Part of a small language model's weights.
Size: width 128, 4 heads of 32, MLP 384 SwiGLU, 2.67M parameters.
Architecture: RMSNorm before each block, biases, untied embeddings, attention sinks.
Training: 128M tokens, 7837 steps.
Each number is 500 + 25 x the weight over its row's rms, rounded and kept within 0 to 999. Layers, rows and columns count from 0. Numbers have three digits each. The size before them is the row's rms in percent of the matrix's.

# layer 2 MLP down (transposed), 384x128, rms 0.115, rows 66-102, columns 0-127
093:514476503544526496464522531501518571456502490455491498532543513482502464539532557477530494499496514493485537496514496452481501498515529470521448507533557485486514551468518514525495503519458495510486502502463515485479502538492472502514504499472492455483510511510536508516487490462489538507455481514490526474466492506517571519476505494508518503498504516489521527481518513537483533503494
104:512501516510541528535529455474516495466437512486484520530483499505489502509475480494516448548487524464500487502486518446498517516517532526479512492505475502450482522512508537525496501420531518507514503502514520529490519506481516489490481508490495524525465485458512514464527474521468499469567526483473488531511541497505474495473509522516497558513466505484502501507485519505506541551528
097:511493520496488447574521494527493519493498509511505477482530539504485511481462487502540489464525458502521517461481481494478517492503481510491554469437495478496503511488514453524524478500481520514514516468506538469455473473523457502518529482493520516563514499509476464479471509476529517466493475502496510500504563520521523524511548508507488453512477485489505520527481515474509541481476
111:491519499510479486521524467521538448483506504470534483528518510512474537513461494542480474507490454483517544464516476518487524511496475534495465517539534486484493499531457495501501472508520490540511518492478535473474531492487516501491445546494499513504493542522486491496544465478502493514490506464511488501480523502473528476522497568518479511535527530492472545513556495511485442495482
097:547501493501526507442507534487503463557524490527511534519483523528409529500497491486505529509490492501495520492478486505509512530514498487487502526495531533502466481526544536488505535521467495488437522486516511507483500505506482492489475534476482485492463519524447489484501512448519512485520490488516515498549519509516539561517487492460488526494498473494478498500522538529528511447498
109:493485471486491521461501511510482474533508527487499493528438518480555488532568490483506534523477470503503507525519482508522548514523487510511528492495514469490533483474499500462540541475479515476544528517502535504461437494533488482472496488529490471421496483482492499509523531512490492518494484517485471540515461494489508461469472489471555498504509502484497460512526500522506500509518
100:514510485461483468508497529498466517525514486483503523495508494467513422520529512520502503506532460467528491524533515502474521506473481540480514526483540480497509520505460548486444546475485502509476469522502529490440535468463531475518504516474508531472528443526533502507519533526532518503472501516522472500496473548519505492500482474491479491510496536490544525515519481525498533511513
092:491537498512484479514526557496500532548483526491480498525480543531503503485493526519487495469532503498468522533520508503484516507474512486445493442474486509517517483490531476541491484474466528533472505455545520546475483489532500497556516489458458471538483494506500471494527519543543524521490517450553498475483509499500484491500523545492515457503529491501514482490522504475490485493521
109:497483492485518481524491469454507513489545488485482486522543463530511457463470527503479501533513484488525484524476530474486516504495490520509512505506543530507444541492519476496520524487549458537484498480486533483467521525532468490470498496452462453518517479505543512521501480514543468511509544531492487497545517486514540523464479475452468525492465520510496518496536520499489475491503
096:483515493486553522516516445506516528512492512553497517473464517486487497545530527502492494551498444457511507472501485489527522496461518494499493473524505484474503484469528481505489540523526536553506537506516481459512462497505483472519495533522520466540542508500523511524534529501478510492523512479487474501485546539468476486539546493499481480529507504492525510484484548461462526510505
106:515504512524512531493502482514500502468484495552491508496457536496542499486496447465478483499460516490517452517495489509501527467525504495502505493484524464516489490493520511532472463474506474450484551478492481554504504466494480510483515554511489526433522498495506503494510484503475448512507552478513466457503515497502492431536510496518522502505482497534512551445525498524518507468481
103:495521540493487474564482508537475499491513462448515540494467471494488515454481515495498530460517459461504512453514486494499493453487504521514528523504547524495499532505521470523479493509505500465499482504508503515529517540468497477475507522476525497475481535503475530479512522494496468450529514522517475512447516547458484500442521508514508485504528485482492550529477486500490455509534
107:517516503478513486538488541518519522480480481518488514467510451512488488514498488513523475509497475464483473472437493527489462524543505554485503459509545509496509519440522543516470513489498476509511473504502513480514493492504506478464478514512507495505499516562521490473532520459508465485536501523531533493504475493501516543550486491508515517493444501494457501483500507527452460438491
097:481512518482552553450518480508516452506499514520514481521457505484474529495511517524490466507536491438494486525574469496553513529506496488520471520521476459492543489483504530519525541471485527503466503485458514492540479529455508509487502521466492555536518486495486484485502503481498523495440530474516506483498485510495465480488525466485495522461504493510498541489486518501505494495491
113:475552503509435496484482507507561498482501492507479505514543559534453530509454460497524492550485499462496493483534503525432521435492484498532532506532465541526494509492456481529535519503493523477498513490528517512495504529507501512490481526489477494515526529495468524497509484507480527520499509519537473485535486469501502488478486511487474505512496508459502535516481494503529509481552
100:538469480468489510475506476488492471510556493510529522526516466506525517502485486521515495484552515489517508506464439507506489500475521525527477507484519541498515532517543512481514545500508478536477514482502493468498522516535488516424470508524509432479491506490471476454482505509496507537522483481474506510478469482512463485511469509511451485524507490455518476470459526514516489544533
102:473480543508488487514477518495478479489512495484466541533511463478540518520511541507482505496547521490549476526526509540516474514523498507546494457504502488528510493499461515464489515489497505456520468469518541508511495559528512502501507540472463498504522473487533482463461489514519524516528484518527510534522564496517505505470481520525505514559492516541519476486446533525482488501492
100:496490519536522484567514529497537466473523529469453531533574490523510457513470494495496512478461493514515475500486500483478468523515483469535508494500550504519526484531467517517470510516485551473494489547516477522501497533492499524497497523507556515513437487506506504535489493531488490482526526508505470445471533487524484501485473518522460498507515502504492543468483491482494487484509
097:473488509490523473487485500498510492505516534509510506469513560516520499517539441517515482502490477503490527536496517516552487539500488521494549505506443471517515473497479490507505508461552500539531476480515535494495472512511521546529485470489469520513506440485483480506487469532537472509516475500509522519481480504492501450534422510503509492537503521471461492480479462472476505503533
089:503507477496531464516508476503465482514548492526473489521483470486486508542481518492513474482521526515553497484560460476521461517475495511501521511553525513499517494518459479520543502459507507511506492468541537515458528541470515538491491501527505474511527479490527483488509552471473504486495457526488515503489476478507500463481538522523497486428502520505489503535539543481492487466505
107:500494489531541517506475462525518503535532518472525506563509527496480516475511504543484499491483479446492484536506512465543449520513491524451531481514512510467492487507494488495511440484438513493505511521470472537545524465499496494487534502523510502503488485528467496522512522483522486520482495496476487544529480482530495520470508514500513527493531523555503498513442519523451500475465
092:531514501491505486442510533505472490488501541510484549494485484482526491572539512505509520502465504490505511483482517490477505503521454493456514496525475496438505507514484543489481534504499512505526515502503498492439493478497532477530484511517506492492486530518515509490548489499507500481515449417524460513569538500490479456488449498508498505488488527475467520482510514501535502486522
096:530462501484448555497455506521502480526477438490478527494464531499469508485496520474504521521528507510480493468502503485528457497493490493523497507505482492499504454545492527502481502514509511485530511518543494545554524470513539475480482491502526484468513521506464514498470479551526518443496527485543497507541501533516482512533478499488499501523497460495470475485544490485497475458552
087:456519512512525490528498476499491463488496453485512503482470452538542537507514528491536479487528497484501525509500482447493476500512498523529534526537531507543504454480493531506499556464490534500521521516483490498516501491531492542512495518451466512473519461516520480485501523534505491506518479437489505464466526474509495518521533461458520538506504496530523530516492496450513537498521
102:479475497468544519530509489503506482563554480479496471517541443468504514451496489478506527509502484507539506512497499469477456503527499506499467483509495502470479512482460500510521488486481537509492498515461502466503529533440516469487501494503468472560491454492479491477481499482502451497462471511481497454451503494526539515487470493530464469480519537513487517517516515535500508469511
100:516516472502497496512481479496464508483498487490487532453485546418521487531514460499503494521517491481553510445508520508526497474485489576490509494509476478485457476489492494498539496522541496522475454513528509508511485488564504534520458513558471532487513510472502479511492510483492468503472519511517484485518535488495445517509534496474463498488491529446476491504499490512487504522502
105:470512496469473473475513497517454504525524520504506489519490493542494523451496478494497505475485559507493516489504478491504497536486481476515477501473532528531516503524520526494514446543498546527557454477526492478487509510524492480520522480471500494545462460488522486535532501527526510499523509525511467534533475458492501532544465503472490526502502495534453523461500468504469446486509
093:502508537510462487491511507556523522518507471523480510498475520530502493457505513500482464499459479517456472533479516494562471552491453512479487527462493501501501509511485472522556494494447455491517520482506518479526528464479522496461509513522461506507476490507492480504474502489498571530485523519521494513524513508482510476557526537479494533573490491510515502512501490507518526501491
105:545472511511552459475469536530552501516496529465503506495497566467477542480504475503517475453489525540461528461490478464538509537501520498472454522456492497482537523500528503516526493523445508503493498494476486507498482518486502463538513489509484475526478493552511499486478528477505485481517479514502475529485492537440543483492510489488469514473492495505497536486485519495504509522504
103:471482475473531503497540526518508489523488533519498502522490523485560516470475523500501547510490516501522534497485518502500504515553498480494503486498451500505477490492563469443482502459555462527468474477476504525538464477475519492565490485513481525495517535514482475555492537508532481511471440497485477522508490484495475506487472496528503516518479525542516510518536491509487481517499
101:465464488517507524487527510459506488516524463504488506493515483464499504530512464502506516484514530490570454447489497548516487460472505458502480505489485548485493516501536530479507524518513532478509518505440477505507513485475530513505458525485545479501471447553480513472473480544484520485487474494530506503495493459551503457479460498491491486509526489504499513514538543510500508510482
098:527531470496500505488450501508496536548466454515474476462471472516504539515492505507498504504493542497514485464509518536493464554495496525477498487523477485448526538488523495507503504482493470493484536492525483565532494434537526480508504533527513474519497555508475458473556496511502512492480487494490456513528527505533497504466509492493514479545531511499490457496500515480494468515510
101:512507459515514504533542511501518474502539492494541516502517551519492482476503515529473478501549530477539473500444476507542509490511492480462527481496505518466473457477463512470500523515488498477504470518476516476472506516512503517491492497504526478505501544531500507501528502479454509541533535537465489493497489518514528443505534516497438544546480536511518509545470487490505509538488
100:501499525466515477493510529446527481520496496473510510470480488540452517512491492526500453555513511478514525473485477517544515520497522522489504475487511467518509502524505509505493512505515485513463545484493490558495502501552484465481520490540500481514500534516506485460510530503517463548487463543512503496461517521474522500502483517494547475476523517479445474495489493535506570540458
099:557480549454490476486498528470483487501476527496511506499480463536476500498521526458462465532512518465516546503513474519517477500493517530498464472541482517500529517484480480499508512492506501469468470475470510531530495511504465469495560505515467481510480507504465506509525480469493497514491469489550450461509482545520487503466499501452491531498476495502435502514556512519469499488497
106:469507464515555482537483472499467499476497491488525487526515491519503509482473512473509494508492548515539484518508423483487501538513468510498478540529514506516490546488511461553469503467509506545468470493506499489511508490479479448488494543492496492519473511501488485535508535502467506463493485520507483463482523528486506509497514501460503519525434509543532490470557457468495524520504
095:482522487492496526515488500486496497539462448522493463479517542532489484525546498481491454512570500472531507481512483534512497493530475483489518507464532517514522496469472518501523499461514497533486467505514522494508552501517555468488500521525492492480511486539500460422537516483534498511528467496496492464517439526492505511493460515520484483478494483508530507505527547492465493512502
# layer 2 MLP gate, 384x128, rms 0.132, rows 67-102, columns 0-127
108:492527492488493487489459543460504506503481495505530502510465487478533560473497484518495520532519491464465459492526469455482461493516491518479487532522488494516498478507526486500491543509522525499540546492484513509520462493545491498503539529520518492501499507476460489479511532505538511523485514465487495521491524554508466491538465512525489494483493507480508514513592529494516454522557
099:489499469465496500455466476462486467469465496496516522476503506553511519479513493497526493509490515494496515504490476533520517516492514518486469500503492478499488501491507503521488485490496475498484468508505507549517538511502539472472481510546475500444492491503429518455516527534515496520531486503516493508513497553486517484505488495503526527462460563465472501449506522548464422501537
108:525570513540478478507499523445509536526501472465499487525465479476499534488490486494511495513482519551513462503523513463481497495497502543498502471488476509509531522458496511543503518509527500525494521465443500526511500501539549512483539475511539497517525523509461511463498519500466503478544480466523478509494546500530504519507463492501520534524482506488479503514497523462521442454505
096:472506516515487500487489525482493546492500502506504514496489521438497470495485506495511528570520482541507527502501536513552439563515502493488550421517485523462538495481517539499514514526514517490496529490506534495490468498518494478525512529507513475486512529504454475500498491493561491465465499460482512538519489524485503498477486475492499491481469508508472480507554526488517492514536
120:514485454539481516504480511492506480510454486474459501511484527519524511474514514516497511522544489502489501510514521473461488518514492487485496477540471521483501470538536559503521551483509498511509509479504566556552525492541490490506519465561499504505488517491455458498511494471518512523506528480484457476465555516502492513489508534497502538515526522525507498439474531510489489480503
096:502512514483503502509514537481520514533466526507498552486488484497483512459481460474520493518506518491500500501531575477468504462489495517499502448503489481530515485529462525463519494496505460523502511502491516531504522489507501533466525507500478472526491488488458531465516516477525485468507455484552486524486554496521437527492476501487498466519444481535531532494550536463497522515507
088:533503440515479527529506519517521491466498519511475501484455509484488510469528510543481506512509491494510505505518474477490514475513497478536510467509431555504515535508544537509502559445486464489471497499438525490466490478534523490477534494482493484523506484511488455481513531505534507465486520473480478467461497484508486483515492508503502526551500474537490506517511485554520477465494
117:540535486497514473498487474490490499492438511491506491534471505503537522511508499507483491514525498508539489503563479457511486496500509542529493490500469507480513506518519517500504533507479501504486499509474558564552498474502497499479554501524538506503466544512481534470472526463515497525548492408497494505521526500525484478499445509490518492466494485460519504469483498516511468523488
088:523519487463505491480497498502432514500523512507483501421484492454493536534516544524466508512488501478487450517528517521492482459475475489531520540499479449479551491473481482516511509513520483514493537496457530510568508497485503529505461493531489517541501492475519498468517501481520460499525505508497506466503520501503481560497496528479478507483509462475497509494489492493472466543467
104:508493469495467529479483522536501526473465489511486530513437510514460516532520505502492482512551494493528486520502497530518474526504524565499517446497461460505487527495544488495476532507499477482492501485489566501529528475477507459511499478543521490457511494490470470483491525490515475450515551466487440484491530512523467510495500476506496514519455521487489535478490492527472505510509
107:526545469526514512487458506447492461485482497480539453447520493511499517470483464498482527512525503529480487533531500496492502491509484479486499510503502484489522511526501517490524550514529509531484497526503572489539512476477570517510502491523533520512532516529498492501482520526517480489490476442513497510551503470515483469463476521456494535536469496482504510505514534484448510471479
099:526528532486509463446466503475525572513465497507501485517462505508483522479481472474501518527510511495474512516507492506524530516470458490499507516491540452484516498490512504465484500463517496515514504473473517519503482490511496440539499548523488555488512522517479535495546510477500535462485510467510491461522536555481499478522437533497513459453525495478485498498505521519509485505510
110:502557501481493449512487502453491496528490503539485482488469556485521509547511496524530518498490497470480520448498501495489493495528485509477517530526458484476510545531503501474564503438487487483446503507489537533485517484521533490527479486500543493507496534505499499452522495518510479486527494469499520511480529488506449469509478492480464536483517525492489487457552530525510474481510
098:505486471532512493467477504468483509535510506525523508499500495492484544521510486478481462535530496544498476514525549526488503490549482503459529501522481498540458504512508501519528512528522506506495526488498498494596508486479501515509500516526515532464488538506483479473496463475483434495499481487473503494533514482487478479533469529511520490543474525514534465527518531467524459532543
108:482505479514525509496469535492486543546473479516505457482493490479499478478491490513556527538506493502475475462533521490479496497540519491452536485508438499455513502515567509515542484459508456517483509494465505539529487475492538477521496499498460479495534482470486516482501505488484528456471482470511493503504520529530493470485496560535534499495478541521503490468537509502522500491517
107:548515473537469489475455493525485468473491522491503495445505476502482510488533550486491544528494519479501478487492459489477498504519495490505517524514476490498499563549483510493506527512506497512487474497513509532555563472532546493474555521506450509469522473509471498489552515461494509506498460532480511462490513502522466496495494526500520501466537503490492506452492540501486495528505
080:491498521534503453508498515501517494458440526495512486520529518482500484540523495493527484542507511471519500525492499517470518462492453495521489502566510485499516531482500558536514506520493504504489517505485549569529520477548545481469547508520486544496468549509486507476540479446482472509490515491500490481508496515536503506456497499487463514484483534501500516484486542490479506477474
096:499481458498469495507484497499440531486499481520521483471470492470511493499499500518528549504504496482483504490551495504516525449518515472541522498502423515493511526486504517479508482462511460519467513471487542502479526512534542475510545488478509480483498487488487503513533520506524465451474523478545511464450454465567482519499526517514502495529464510488490487503532505520522514481522
097:514516422508458482513505491494477513481500543536485499524465496504519518517477490475519457515493515493502434521486526480431490499455518452489509538545504486477517538505537495497519533558513441530506497513447521516533521508514488478529487504541473504502490486460492469481508541497487497477512513523482491478486542495504480501497490496521510486500457510491486515505542486501491481470531
103:499518523477519497473479529470502498563485475508510548509463492517497509482481478516517501518518481470508518522518463498519483548494530506476569517484479496492469489549530502442510514495507467516536528480444498520495502461518502448530501493518505461522483497474478523499488524485556489475464508474480499466509521500499487528469498479484506486494515493510451516449487515518476446454522
089:524513474496483518509507537455524493548495509476527461489490492468537528444516469535537497453532516465486479463509484474526493509506487512496504519524485505491527498572481524504479508527500463510490531492452545525492504482561503484513538490574485501500490513481491458481503534515508527493520506467491500520485540527511482453515511501488505507509484522474495508447521525514472507505463
098:532501511509536508461448503472486491501489485528509484482540492484517501493518477511506562521551489484489452505566482550506490494523460535504512526515546487473475471482477511510522548497563487486499511494487501484498514444518478529479531498498495520481514502526521498511535515452471512470485508468483477489516458529497466487504479512509492484464520529474474502466498540469467521472529
094:524521500512526515507494531532503533486533509489489495506497503506510510464524503496504494536543544480481536469518470490497457485495462533509461521486455515504475473552502547480531543476534497569520516528459525476472489507514485512497547486506546486478515484501493513470516497496524493467489507502556486514530547517495478449517479503542469545508524477477495506501511540487468508481529
105:539477449513490523490498511459486512492455490497482488482491501516479523467504508440515506493509523514463469486525494465475513496485517506508517510557473532482487489544476511482507520459501426517493513493499496541520513476532459491454530484508500501486501523474489518477527537470510525533549511499548499465474489516519468499450459504511517540542499518512519532460506538510497466481496
101:511472453506515493458479498495503516496489489525506463499460493517499506488495506471520477480488485509520476559543520506491495494453497504491540512511452486482483500531543511477560537496544484463471524485520503516498508454481467465480519463479500497481529527520482510470517552479524509486483508490458487463490486531540475547523483528493499495491496464506454469530532517499509521504569
105:479517460481479470491529511478457481494494491486482487459463512504477521442499502456511487511533536506502477507520494506494514476522485494508496505499529475454491526477509528471496553481518495471479468483537517542511544442502496437503504487512493524473493492507498535506519541476468521516478500518519522463473490542475459541486477474455510514518525545526454491464517488504489484488543
092:514480471452525518467503488513483500510485486477515457469523515456511503499476471562527521484519486476525512482511514505467503469504466525498522523544493534480512490520504557527557496472527480482480507462454508478501439476509536522504477527520515482501556523497500506483535529509496526478501489499533517476506525497565452509469519456529497497517490507517536482484527499497495533520521
106:532519501527465484460489492483491536552426492499520488492450503476461496534510497492466533519526519506493452545535499520480525494499493516524513472497506491498487530545502513552497469487513515535482494497504525501555516472491490481484511508556544463508466480479469526496509544506486540541505503525478495503527496497525504496491452466525512500486467519468503542469475544488493494495505
099:477552496490505501524500489471468496533520468489522523503496495451491509479471448480543553524506489531465515453563499498509505498520509480508522543527472472515522509556550509508511519493525511516492488489468539498530533458521529487512529498495514503523540520516461500500540490463513505529515476473500490543504523482549495497486499509485468479489514515529434466484503520491486526514478
091:490511478511469464476519501465473489473496519492492532502514507472541506522520517455489483485495474494458460533513571522472540494497520526509550460485473502497539494435506510535501504490544509533532507504507543513510525447514457489519485493528559492517532515463494480479519538481487539460498485496502504501477500488503498446478483484516473505517512504498487505503549516485513505543476
123:525512484518529479490466521470543504527428485535502473492478488519482529502510486548490512512501547512483487458507514478476507511513480552489530493513503497491513489541550517473511466490519459533475529479525500546500546418529505479512514469506524514479511528497457475477517512505500486495469486461500472498540484511519453514494458526483495496521508509521490510463484527473494475499532
109:493499461490517487477447517481485518509482535517529493490460472493510504511489476530555541513505482528451473489554508512485476496507499508502564538486472503496507516498490517526520478476503469526485514486479536488518492447507571509463525479520483480501533490483458483503515467492548511465482496470487494537543536490509506521482512517472520471493503486530498463478480488448459515497536
106:527514475467531449492480493462461491543447454528476472489500460519472551501509514542506496507531531503513503475457474514496499480503476499496529502505464501501540507519500532487496499495504464514465512487515497518503553481526507488517520478570495474522526553524490509489530493546461497463530533546515473517522473491527523535494478476486534512492512494523512488471479505510517473522472
111:486526510508493457481460514491456541498463474532523512522472499505486550490488519467487442514510513518481501471520487514489525490517437529501499526518529504487494508491533491514517497494498473498515524462487554517547488497530490494566555532532491481484507476536487525465521502500488461507504483451495490476457464520478491479487468512485509486493500500462476505446516490483514456505543
106:485488511491514527459491513477509486507490471459520504458503491521509503503478490516540490529536526450470486499502539514492515491494491531463483490532494504463514484562494520491547499465474505509544503481467559511517505417519521515486478498519480489463554530467449499508512507491496525491534499487520503532537491530461545485467484523523523490462527515513521538486494507512481470510505
096:532493460477510480495503518503491520484492513511513475535467519513449520465509426563531516523526523497504486507512513483472506527524480512493490473552519491506500529537500509542504516484512437528498523471472565526538494455500498512496472510540464522494472552495504512499488492478504541510501500508495492493464512505511450459479484472488509496483474535512535516500488466519493488448505
# layer 2 MLP up, 384x128, rms 0.111, rows 67-102, columns 0-127
103:528511500477498532464498480504511471542462483488442471497524509484493499537484459509539464503501493512556473528488517445494518552513495511510529493487503517472481514504470512498490504484496448512480486445518502482489524488467502463504474481499472515546487563521522504555483457491504497487496480517518496542551495518509548500502535511521513468473495509488442518520470488471493518518492
104:528515529467499501473478556494514480500531517503500474521483542508516529469519521556540532505489541502481448525511500491497515545478558486467483527483517512474489444499519533508521520502488492469495530481501482501545523482528482519496494496488505464516494552475478516476528549525530536472516456490483484486488524473481542479461476546505509497462458513512472491500528505484477503492488
109:461469461503468499505502488514512505483497493525538487505426538532471503545505462512465497543532488492524519457506501541527505458528500473535456514456494516502528526481497537475459511483528503552515472520496529508479522493492524464476494540516439504507488513496526440493488505500500535504456529534550500489512509528506504524530495532511496492497473502500520498490462512517478490499509
100:462499482500506493509484463454486467514510512544550494503545505490499512542511488504493515473516494499509499500524502477509479503455482514490496563482462508514478521456513492519475481527558471465473488485542496507556526457513508524530503525485463508512487488498529537515482517503491473494512479500514415488504475486526485529573506522504502462492536506529495456467521489505522506493496
110:471518508495450481488522504546516477468502535482505488519499483525525509535532494485452503518484516515503482521479513490507514492525499502538517506470509472491515489547481511486528486533530549501568517514528517509552479502502503436520473558489522516463435485482497501472457514507476504514470467491462474511508497431517515486526493510507474523492491481480498534492502505506459507551497
101:517472466505491479494502455466481539499501493528525477535513532527516476542513528506482535494516500510462523556530470534545529536509482498496515542498519489530506445491491527500508507493489504488527503484470501465511484506530469528520470548501503516461500520537511492534498506490545506513480441469530524475530498524467506495510427523523504476495478502511486493552524515477470509511464
090:512460490528512507487502532510537488506486485545527523485528472493475494513437535496491524502526526498503542500532492500567470467483490472491535473516483498527466468507468508527543469491526508467510448511473508525533487512543527495495464523489463541504454531536484487452472527488541502542525501526500503532487534487511486523515511528528514522489483542481526497490474505505475504526512
112:519453534536554540504484518524539573539524472519509477491485512505464479501505496528519496499457443504555495500490494508489504478479471526484524491477487516494537534489504493515549494511490463513454504526442489503516518477549535495481463467525485510495496468502525482501517496477505472511494501493463527522526488519480508521526492517527508527496529513504517502513557504445502472506525
100:544531483467507482487496513531480526506520506543506495488455505511485513476524491452424507499462525536506499470492522493533517531522514511492468515505507491521467497493516492559513515503518510541490494514558533500506490497518478547517504500504507508514497490533499491491422515541480495536537475484492492464507550462513508473478522500554469527490514490479514443515510531465498483494498
105:505508521495486471523529496490532504515499500531505524514481538457517502512495485441494512505493525485478482484523515472492514557527473491545493536510553482523453499502517494536490564483544506547527509507530471525486489496543503550478500536511497511511445526551506476460479509527503566507475503501492519485486475509448487483537495488484506502472499477522480498488466505548492494494495
105:520495472513482493484529480526488493522468498501489490488532520491506517495471535498490442483480502459466522502480528512480548475440486521511508428489494473525496510477511496475478510478458490507452483459485501495510537491498496556505546458517475469537558499482506479500494438531497523499518504501501488516504473503525546493466534486550539478524515498484463504504502544504515507524507
105:481497490473527505505478547526527506512501534523537545462493503478461495482499503508477532504534540520562532522451491528478475434529481471505478457530537470511496523521490461508493448542506510498489460508479512522523498502561520517523540485489474491489497516482501467518532525477496448511530489520470499509468508486494508502503497463515511502509472540485524497465524500526484482473510
097:522450499497533521492476492503529471468512498458471505526499509501469494474508502493475513455463512523551507486513495444500465507492484458511463504503491506505469508519509492486541548489511502526489529481492471486477533517484490490528526545503456474476490510490518521433482473485500527499458544515450469496513458538494478495508493480535523473516515496471496512499463507477424465512509
113:497574490515509494521477501474529510479462497471541494496493546514484492528457519511511499487447541470505482504482496512479499530496576480439496472506466455501531538479520491510507516500540489528535520507493528502519530492505556489513489454470481510464545529516527510492536499508486534472436496501533485497494504496521508483517493474502533504501509502495512533498484469486495520454492
094:495485448461492467491506471502464509486516522536537547481529562534491516501547487473493502468541515523506519488505517539524509476485476466493468523558504501476505517529481501459490528520542497518494513506492491489495529512517492505516511525481489477453443482567506484474536514518505487519501497477496537486514451453491478501512504506518477531473518515522520453532525512508471505500467
102:525550541486499507470468490459548493501519560496501542525495497459516478485491488508519511495493503454537471520475553497470493495500468521526556507508484515525491533509494507499498477501541480529537520512460508480506525533487492515489518504497476498527514513485497524451553552475504508476518502502489531540513463485536497454493533477535478455528478481526545490516473477518502514484495
081:504515522505496491515493465528505486476499527488509495533530497533530482520535550499479449494518522512524490531488460532468484478466500496516446524464494488542492475482489488527480511542512510464531514508504516455499507509496567499486495444488488501535474513507490480493528488475490522535508506550463475491506486493437531524506547535527492479521512457498512522536479489483483528492443
096:519475476520474500477464501519501513457510496526512523467545466534546477538467509529443546548504484495493507481522510488535500490470475503499512521530499495523468501492545530497514519482498511458467522528486503500533531504567475539455481459492522509521470463508511498488501459515502441467507512482464523485482515480519475496490459474496516516505452496534483489527530491497517500515489
089:488504511473518529509479490526471487485482520505556517472524524467504509479470517488500483524494469543510488492481492504498479475522504516465552506517502554503505487538479517478504519556525494503510528474496510509468463477508508485460488490503479536543523502498469491470472512448485505474504506466536513520493508469524492474531543463515418527497536482500512535523509501534511553504554
107:496514501499563538496488506505513502496503498492557501511448476497480480510500504532461517493540491501500529513555505501530468519523537472473450518509480501471478510485512494513493523524529511518476529519477518469517524504510478540461526499473508468493518498518465513510484521502456510499568481521506493499483519471517499557472496515546490477517470501532476468518510524485488562557457
079:504522528522476482481473467518476480502502503547475507519513484508456489545505512486469494503491461519549504520530518508464502497503507490484510475500518486498511508471525522519566481493525507508523474470507501484542470474441521511525480501478522538520526523522500544474537525487517484470474502506505485541553480510503494531486456501489519529471497533495546506562489510550520449499545
101:493485517467458470535498474542556482483486545489488488457459511505494518499464513502527481496486511516512516486465491486503516485488478487502528515478459491514495513500514523448456515515533523528543459520527473478525505508522514436572498472494524473523462513474485549462468531519518476518527555502449505518492506518511481517501496486513477514506473483482499507471503518538510507475484
086:472571442471483502505521461508502528498506461506497540522496508470523487506478475504516517522512520475524456501532473475540489548520513475495483550515491479514513489481511554509531517523504524501505452481532512497486512519501482519534487505486482526528494495524482424517504516454492484530481510494503499471541510541500500478525453521478521543521529505487505496526495506512561492531489
098:538495508511477521496537502497492503548503483516460538529522529469487460476490575499513479457513485486489441492489481498482533478482490528515496521503493538480500467468500501428515560506475480549477524452506493511480497513513454542475489463495511500514492524486495476474504527517510487503515558507510519462509515508498503500484510524540494494485533516479556499531469531496492484488478
095:478534497517504522534497470461463481556536477498527502486516507543539516500516563537540541501539499477493480446493488483542519506492478517512523575544504541495461501522506517488492515500480481490524515498461519499485500494492499504528480516518473513501509486510502509505483449505527454504515492483500480506504489492519521460500502511475499460482492534556524530485547523535474474465493
107:495479546529522447520502452463487538524483506545525498502523495500507490491491550489494528475519492536490438535476546512477478550474495443495529527499514456487466525516495535509524538478500502493475506524552487512510506470521468523448502469489491471512515497498491518472491498503517515514535491505468538504475533495492508543468547457514490460506503478489496518501474488482514508473490
088:513457543502469557527533451492541524511469473481519512551492504496535555522483476531522504446508471507505496495459520482482463508472495510464520491498479544501470519477495478482506499520495467451485477473487484506495464515510517499519467531516485475524512503476497496446524467464489534511487473488507481479492538482526518503519504455484508507507508504490509467512514458458525557485503
104:525497503428476474496514501493475473507517498494496494488499545494472463526506487481490484509477482510496485461502479531535488507510515527492470536434508446447494537526496521546482542485507520482485473482498477495510487457488535520489551554500484502503480476480494541513515495515540512485491529467490458443462530467472517450512502522518494514503489524495532496520481484512493538521476
106:525488513489522515465496512528503472509501520524474484502482508502470503514546490508511507470501498514494502506522519477506528516546460497469526507524506519510461462473477527427530490510514509474430465459498465497501548495534504508537487532514523554461467462493510492495519474543521481456492493535500485466497433478494467523533505514487505510519484470534491491557510513504504474494495
102:511480473522531496498507536421500521536449475508525496517498569485542503491485496503501525499448488535430483491484528476495504515494507488519494498485488527458495467499557526512515513552543488481543463506456506542520464508538489497508460483489473477529522456529526501489478514487499496522489502470498508505473519500476493445500490510501547484483510510509517513514514512496498505504524
114:485486491476528493515524500518523488522488494495450456526522478503505520507503490494507452503480436521493522487483513494530495526493519469499492558506485508525512502502455508464485508540453540527460520502505458455499464476490476527495513461496497507526544500482526503505502467548467552494532484529510505549491524492513501536524490507458516493499510466502509567524485464446529504507493
098:493504466504495534465491529508513508521534506516553551517520492504486474553471495514498514498525497474498529492542542471494486487502483514469507515478554522488469489479490490442503498513515492530501455492513486492523487488515505507491505488464509476498500482510498587491474465548511437471463466476506498501472474453504497505492513495502479488514475501529542462485487550442480478517496
104:540466501469471485513513444562516474502449497514468495533496528456498501517506500525515479454496536486463483508511508465436533457489511536484478505519539528508482488501503469503512492516503512515514503470486457500508492506513469536497513482498502514515500528491521519513547501512518533514513483511492524473529557498517486466496550497544515472520523472481551507489472522459468459521491
102:525511493467516544489534494476495472478509501490501500504468521465517474467457506524471559521506545481480505500510500517538497562493496513464491538485500520543515505470508500484482502474500460520491521539458523491517534521512499494526530504482506516487532476483516441486514502506501492522512534520518491468541508502549492435522515476513509522493487513497465480533475547530488510576498
106:506467474489477480517508517470513472500480521506453504479518505558482493522480528506536511476448522434534525492520496515511440544499525493497519534504466468521454507533524488530517483535480506491512477509530518533543503503455504498463506493515496498500492532511518489510507528502542506504454489525491495425476483545466468535524490476511524502518503502494529501492524507491467524537475
082:480504512507493459473478483448510505495513461522494479438499511496520521510475521509552458505499484465504514459511493474559498471494459493500508537477480500493533503516506502429541490532495534529497470512489436484501537511523517499508501505498519464492526489481514476437535537477454472513505467467508510528514476513475498546517483484500532534476484485468506506488527519480494492490521